config = dict(
    hidden_size=768,
    vocab_size=16384,
    init_std_qkv=0.0169,
    init_std_down=0.0,
    doc_mask=False,
)
Each number is 128 + 24 x the weight over its row's rms, rounded and kept within 0 to 255. Layers, rows and columns count from 0. The size above them is the row's rms in percent of the matrix's.

# layer 3 MLP up, 3072x768, rms 0.0404, rows 2194-2206, columns 384-511
size [112  23 102 105  98 107 107 101 101 113 106 110 102]
[[122 106 123 178 176 146 105 130 133 124 143 141  63 129 118 103 150 102 111 119  85 120  96 127 116  80 147 133 120 159  76 109 123 154 115 113 150 166  95 115  79 101 128 143 136  74 108 129 149 119 125 205  78 137 108 119 163 160 117 119 140  89 115 123 104 139 141 120 104 114 147 121 129 147 134 132 142 139 149 118 112 163 142 144 127 152 129 158 127 117 126 147 102 137 147 176 141  97 107 137 179 119 121 133  95 144 135 109 102  99 144  99 130 116 152 124 117 146 101 142 143 119  92 127 183 136 100 118]
 [104  78 128 128  85 150  87 139 132 110 142 146  99 187 101 142 104 150 137 139 155 144 125 113 134 144 162 119 159  90 161 132 166 126 129 169 130 117 144 135  57 147 113  83 144  99 144 117 141 152 144 137  91 129 110  72 151 176 132 142 126 125 161  95 156 133 125  72  96  89 158 133 129 124 145  93 119 131 176 131 136 153 153 126 100 151 125 119 128 120 103 149 115 142 147  87 113 134 142  84 154 124 110 165 147 173 160 111 126 148 100  85 124 109 116 143 124 133 147 163 152 166  95 129 136  98 136 107]
 [129 137 103  77 106 139 166 118 129 100 124 102 131 110 137 127 108 126 104 152 110 138 111 144 187 137  99 131  92 144 116 137 134 178 157 139 117 124 105  82 159 108 122 128 189 148 106 136 162 137 111 122 126 124 115 145 146 196  95 149 111 127 119 143 132 141 110 117 137 123 115 113 120 161 173 123 117 111 141 115 107 110 147 106  79 118 184 121  97 169 143 110 148 131 147  82 107 144 124 138  95 121 138 149 112 134 151 150 162 129 119 129 104 114 189  80 118 130  76  91 109 126 113  85 148 112 118 140]
 [122 122 173 115 107 109 147 132 163 110 125 143 132 154 105 120  68 152  98  95 178 130 154  93 132  95 106 119 141 133 126 135 129 107 140 145 141 112 126 164 133 131 145 130 137 124 146 137 145  83 117 157 113 115 116  90  91 133 118 128 143 111 159 147 105 128 183 130 132 148 136 140 101 125 147 129 164 141 115 122 167  75 117 118 134 165 131  67 112 153 129 134  99 113 118  96 139  89 112 124 168 130 115 121 148 147 119 130 130  89 118 161  88 116 101 110 128 137 123 137 140 169 131  97 155 116 106 114]
 [144 167 140 118 153 154 160 136  96 152 116 147 148 117 137 107  84 120 120 107 111 148 128 116 104  96 113 135 112 118 136 114 129 126 117 151 127 118 132 140 112 183 162 120 138 141  96 103 134 137 138 147 135 136 124 118 129 113 127  90 103 147 108 102 142 166 130 109 163 118 188 123 119 151 142 127 163  88 131 104 124 101 100 160 137 138 123 139 134 111  94  95 104 106 152  91 137 142 160 115 110 183 120 174 165 169 133 129 119 106 168 132  97 118 119 145 166 162 153 111  94 140 166  81 106 127 133 106]
 [111 139 165  89  98  86 154 145 105 119 173 122 108 135 123 173 105 138 100 144 149 127 103 148 124 117 133 102 129 123 113 167 123 104  96 170  94 103  70 134 135 178  92 140 144 165 138 146 165 142  97 170 120 153 126 117  65 173 131 142 108 169 206 110 128 158 165 107 173 140  97 136 138 112 136 131 113 136 149 109 187 150 131 154 135 144 107 120 116 158 157 114 123 132 119 162 122 127 183 107  94 165 105 165 102 114 125 124 146 107 142 145 161  80 105 128 150 113 160 120 147 134  91  87 147 122 103 145]
 [142 119 131 128  91 155 134 120 144 124  96 129  82 144 124  99 105 131  98 111 152 132  94 156 137  99 147 125 122 119 157 134 127 153 149 151 107 142  58 134 144 155 147  78 212 125  92 146 140 126 131 126 121  97 145  92  89 116 139 105 113 110 146 141 111 124 117 101 162 158 111 112 140 135 119 157 129 114 140  92 180 117 134 140 106 175 112 103 126 116 128 109  82 154 102 123 120  86  91 157 155 104  87 143 156  98  95  77 126 100 103 123 144 105 137 124 175 115 114 106 127 143 159  99 113 121  91 129]
 [113 143 151 184  53 135 148 144 100 104 126 109 111 121 152 152 134 119 129 134 129 188 143 120  56 100 105 120 136 151 155 120 116 150 163 185 160 154 147 148 138  95 150 105 136 146 117 142 180 132 169 137  90 134 141 121 154 111 132 147 119 132 111 136 158 105 127 121  89 141 118 116 148 154 127 137 145  79 155 100 123  89  99 105 109 138  83 168 122 101 127 134 140 195 126 166 108  68 113 108 138 125  98 146 139 126 166 150 101 105  99  99 126  89 170 140 161 159 134 159 121 134 159 134 102  94 161 155]
 [151 153 159 154 118 125 141 156 144 186 116  97 138 151 114 136 112 165 121 109 125 112 128 128 124  79 109 109 125 113 106 115 103 127 167 109  95 138 107 116 104 157 120 102 129 149  83 107 168 124 113 140  90 137  99  86 111 110 116 116 144 116 116 136  93 170 126 122 174 137 134 126 134 121 124 142 122 160 146 121 163  89 144 112 133 133 126 133  90 135 160  94 126 125 160 104 134 120 142 143  98 114 134 173 156 105 109 143 108 102  93 123 125 125 143 114 142 145 141 146 125 122 115  80 128 121 109 154]
 [117 130 121 143 116 109 117 144  96 176 149 126  92 163 105 170 141 108 103 125 171 180 122 148 158  75 145 133 149 121 130 137 159 119  82 101 135 132  99 124 107 151 122 142 129  91 104  92  96 156 100 158 125 144 116  88 144  91  88 134 140 161 113 108 179 109 143 120 136 161  88 184 160 118 123  97 138 106 145 148 141 133 152 132 108 181 145 121 127 115 117 129 114 135 172 157 122 159 176  98 125 103 137 125 137 146 143 146 165 108 118  66  78 128 157 131 118 147 136 161 101 185 127 148 112 109  92 130]
 [ 99 102 123  97 123 141 154 163 136 135 125 131 134 144 164 149 135  92 149  93 123 116 112 112 109 149 125 132 103 169 105 159 155 137 115 161 123 116 120  96  79 132  67 138 108 154 113 126 157 134 100 129 117 162 116 127 102  78 121 141 117 123 134  91 143 140 175 134 130  99 160 119 136 153 112 137 139 125 122 143 138 148 133 123 128 143 157 151  42 107 174 131 123 172  93 111 184 133 161 136 162 128 155 135  82 151 122 155 110 148 102  94 129 109 159  92 134 187 148 165 106 137 142 104 139 130 147 121]
 [137 133  99 144 128 141 112 137 145 117 125 161 112 160  72 105 119 162 131 131  84 115 155 118  86 106 102 148 137 123 112 134 154 140 151 127 110 170 116  96 115 176 126 139  78 127 110 152 135 140 167 193 111 123 119 122 130 133 136 142 134 122 128 130 114 154 123 133 135 101 129 179 130 132 119 121 163 117 169 158 117 152 128 128 114 127 146 134  99  96 120 150 139 136 173 130 175 139 120 172 157 189  76 131 132 141 185 127 120 173 115 142 153 132 145  86 141 112 118 165 142 132 125 122 129 135 147 156]
 [134 112 113 129 100 135 154  32 112  99 154 129 144 148 115 147 135 149 151 140 130 150 140  83 122 126 112 102 141 113 156 123 116 170 106 139 125 124 134 161 145 137 154 111  81 176 131 124 151 142 159 130  77 132 134 138  90 116  78 126 110 129 130 133 126 162 129 127 132 121 108 151 140 145  96  97 129 125 117  88 128 137 101 152  74 128 137 145  74 123 157 141 113 158 117 139 173 131 128 153 125 132 125 187 125 142 152 155 131 131 137 153 120 128 125 106 126 152 117 131 117 114 138  98 135  92 129 145]]
# layer 3 MLP down (transposed), 3072x768, rms 0.0372, rows 2194-2205, columns 384-511
size [110  15 101 106 106 108 107 104 106 110 104 110]
[[100 142 109 185 126 114 135  93 141  95 143 152 128 106 172 114 145  82 169 106 156 136  95  56 129 144 115 196 113 139 125 147 109 167 130 134 103 113 138 134 150 116 152 124 118 162 107 128 129 139 115 125 141 142 108 127 156 131 101 162 148 145 158 118  96 120 118 135  89 139 124 110 109 148 154 122 163 111 120  87 125 133 140 142 110 152 158  89  92 149 164 134  94 129 174 109 158 120 109  91 145 108  89 178 144 167 105 169 101 124 157  91 116 171 112 131 116 122  92 127  92 175 109 129 146  78 128 165]
 [ 84 112 157 117 125 100 122  90 140 103 138 151 103 141 150 140  90 136 122 128 122  95 157 116 170  83 118 121 105 132 106 139 141  98  95 168 119 130 132  96 176 108 143 121 124 163 148 153 121 133 171 176 129  97 132 135 147 179  99 133  88 158 144 142  94 136 142 219 141 157 143 139 118 105 175 109  99 126 124 102 101 119 106 131 136 141 122 146 152 127 143 107 127  83 112 137 115 123 132 151 130 137 142 176 185 119  98 125 155 125 105 130  93 156 116 126 166 110  87 110 153 123 156 124 116 118  98 109]
 [122 151 139 157 119 138 120 151 120 142 116 149  82  79 112 159 129 105 140 145 130 109 124 131 102 111 107 141 153  93 111 120 119 175 126 129 105 159  92 133  93 121 118  91 161 163 101  97 130 124 134 117  78 157 126 121  70 141 163 115 165 148 112 101 169 122 139 113 124 143 126 152 128 156 170 173 141 142 137 138 151 119 104 156 107 146 125 176 109 100  98  98 112  98  79 151 152 119 110 121  94 140 109 153 126 132  71 142 154 138 108 148 113 154 117 137 147 149 142 148 178  44 159 148 140 119 125 128]
 [136 152 142 107 100 129 125 133  99 121 138 130 120 116 160 144 169 101 112 149  90 143 122 170 167 101 123  91 125  85 126 123 142 144 151 147 132  72 139 161 153 142 125 170 132 153 164 124 159 135 110 113  93 147 179 137 149  94 150 173 136 125 151 126 160 130 140 149 123  96 107 118 109 113 129 148 128 106 129 154 110 148 157 145 121 129  98 163 130 135 137 121 142 175 102  76 156 145 126 143 105 148 134  69 106 145 162 114 124 121 128 114 133 130  89 141 181 142  81 103 134 129 169  82 149  98 124  92]
 [131 139 183  90 198 144 100 104 158 119 139 119 138 133 145 104 138 125 137 128 141 103 142 116 157 151 133 139  95 113  83  74 102  96 160 133 173 180 118 128  99 136 121 134 135 108 123 155 103 147 101 116 143 121 121 129 116 135 148 146 135 142 120 145 134 115 147 133 156 127 118 105 137 137 140 114  98 124  91 135 135  93  64 182 147 138 128 155 132 167 105 102 107 120 151 102 136  92 152 139 114 100 114 106 154  84 153 140  64 119 120 167 120 151 101  92 150 125  85 140 141 111  91 126 167 129 125 130]
 [ 97 128 140 133 160 159  88 152 124 119 118 142 111  89 123 108  86  85 126 147 131 140 113 134 121 128 147 100 182 142  64 105  95 115 125 140 111 119 134 108 155 116 168 148 133 145 127 155 114  96  65 111 105 151 139 140 135 104 159 139 148 119 145 104 139 155 105 107 140 151 132 123 113 125 107 140 141 131 120 135 141 112 161 134 140  89 174 175 152 103 124 161  82 101  70 117 123 131 159 132 128 111 126 126  85 104 130 128 129 125  98 139 136  88  80 150 178 149  91 125 104 147 116 151 123 135 115 103]
 [103 118  96 149 125 114  93 141 101  77 143 120 148 108 132  74 139 126 139 119 135 104 126 104 123 139 143 143 106  92 139  92 138 175 115 174 113 139 144 143 122 117 120 132 123 133 164 133 129 118 113 117 148 105 132 132 137 182 103 106 124 112 134 135 124 196 127 143 154 128 121 142 140 111 134 159 109 156 117 112 121 123 100 157 167 181 120 123 130 132 135 132 127 151 111 138 135 124 129 136 131 178 131 105 167 129  65 106 140 116 140 128 128 135 155 162 157 130 111  66  99 143 126 114 112 101 166 134]
 [116 109 146 154 112 126 107 131  98 168 137 150  92  88 145 117 125 102 117 115 143 173 104 100  84 127 126 134 144 124 134 109  99 126 129 118 135  97 130 145 159 111 154 111 171  78 127 134 128 134 117 102  77 164 155 152 111 120 150 126 127  83 114 165 168  81 112 141  99 125 161 130 128  84 109 156  95 101 117 121 142 126  85 107 122 120 145 142 165 155 132 125 124 114  97 121 132 163 104 105 136 112 136 167  89  79 103  78  75  65 105 168  81 125 176 167 119 108  87  93 100 120 122 111 106 114  71 126]
 [118 104 128 121 136 105 125 108 147 135 103 146 120 156  93 143 123 142 130  85 159 139 146 153 117 121 164 124 155 131 145 136 120 109 127 149 134  86 139 204 145 125 109 102 103 133 126 123 151 104 127 105 118 118 149  88 121 125 124 125 171  96 122 111 106 145 124 106 103 158 124  67 128 155 186 162 108 126 113 134 187 151 132  96 137 133 145 168 166 109 141  97 192 111 141 164 128 151 140 107 163  91 119 116 120 106 104 135 102 134 161 123  78 116 174 168 156 147 142 137 136  97 136 104 101 108 126 128]
 [133 107  88 151 125 182 107 114  92 110 136 133 161 151 126  94  97 124 191 120 111 112 159 127 118 133 122  85 112  73  98  88 136 146 106 128 130 157 115 103 151 110 132 160 161 100 145 133 146 138  99 126 107  98 113 188 129 158 110 133 144 156 152  74 119 103 141 120 135 150 120 122 146 136 114 129 143 118 116 171 103 128  99 126  79  71  72 167 124 115 151 122 141 128 107 106 109 169 143 130 146 110 103 121 115 150 132  86 106 162 113 137 185 168  78  95 113 138 129  99 114 126  90 139 125 126  94 116]
 [117 130 120 111 134 138 125  95 123 101 132 127 156 112 150 104 130 137 114  97 161 120 124 123 106 176 136  99 117 115 149 124 141 141 126 114 115 117 163 150 103 126 177 157  99 151 166 114 109 151 135 104 120 151 116 137 111 140 165  74 127  87 158 100 107 124 141 133 127 106 123 124 158 145 110 107 133 127 147 133 106  75 175 136 120 143 178  99 143 116 149 105 146 124  97 139 150 133 186 129 116 103 163  93  92 115  93 132 149 120 147 173 132  77 112 135 151 147  84 135 103 117 197 145 153 115 117 157]
 [ 78  78  96 126  95 129 164 155 136 144 132 134  98 152 182 145 119  97 113 105 151 132 147 134 163 132 151 108  81 148 180 134 139 103 113 105 118  93 141 123  90 162 108 115 100 140 163 140 115 153 172  46 117  85 103 156 120 155 134 123 154 101 125 103 123 128 110 162  83 176 107 137 186 142 140 133 128 146 128  94  89  95 143 138 112 140 133 125 139  92 142 139 157 132 140 109 137 102 151 126 140 143 173 114 114 111 113 147 143  77 150 109 123 101  95 117 106 173 123 150 139 120 144 120 136 187 106 109]]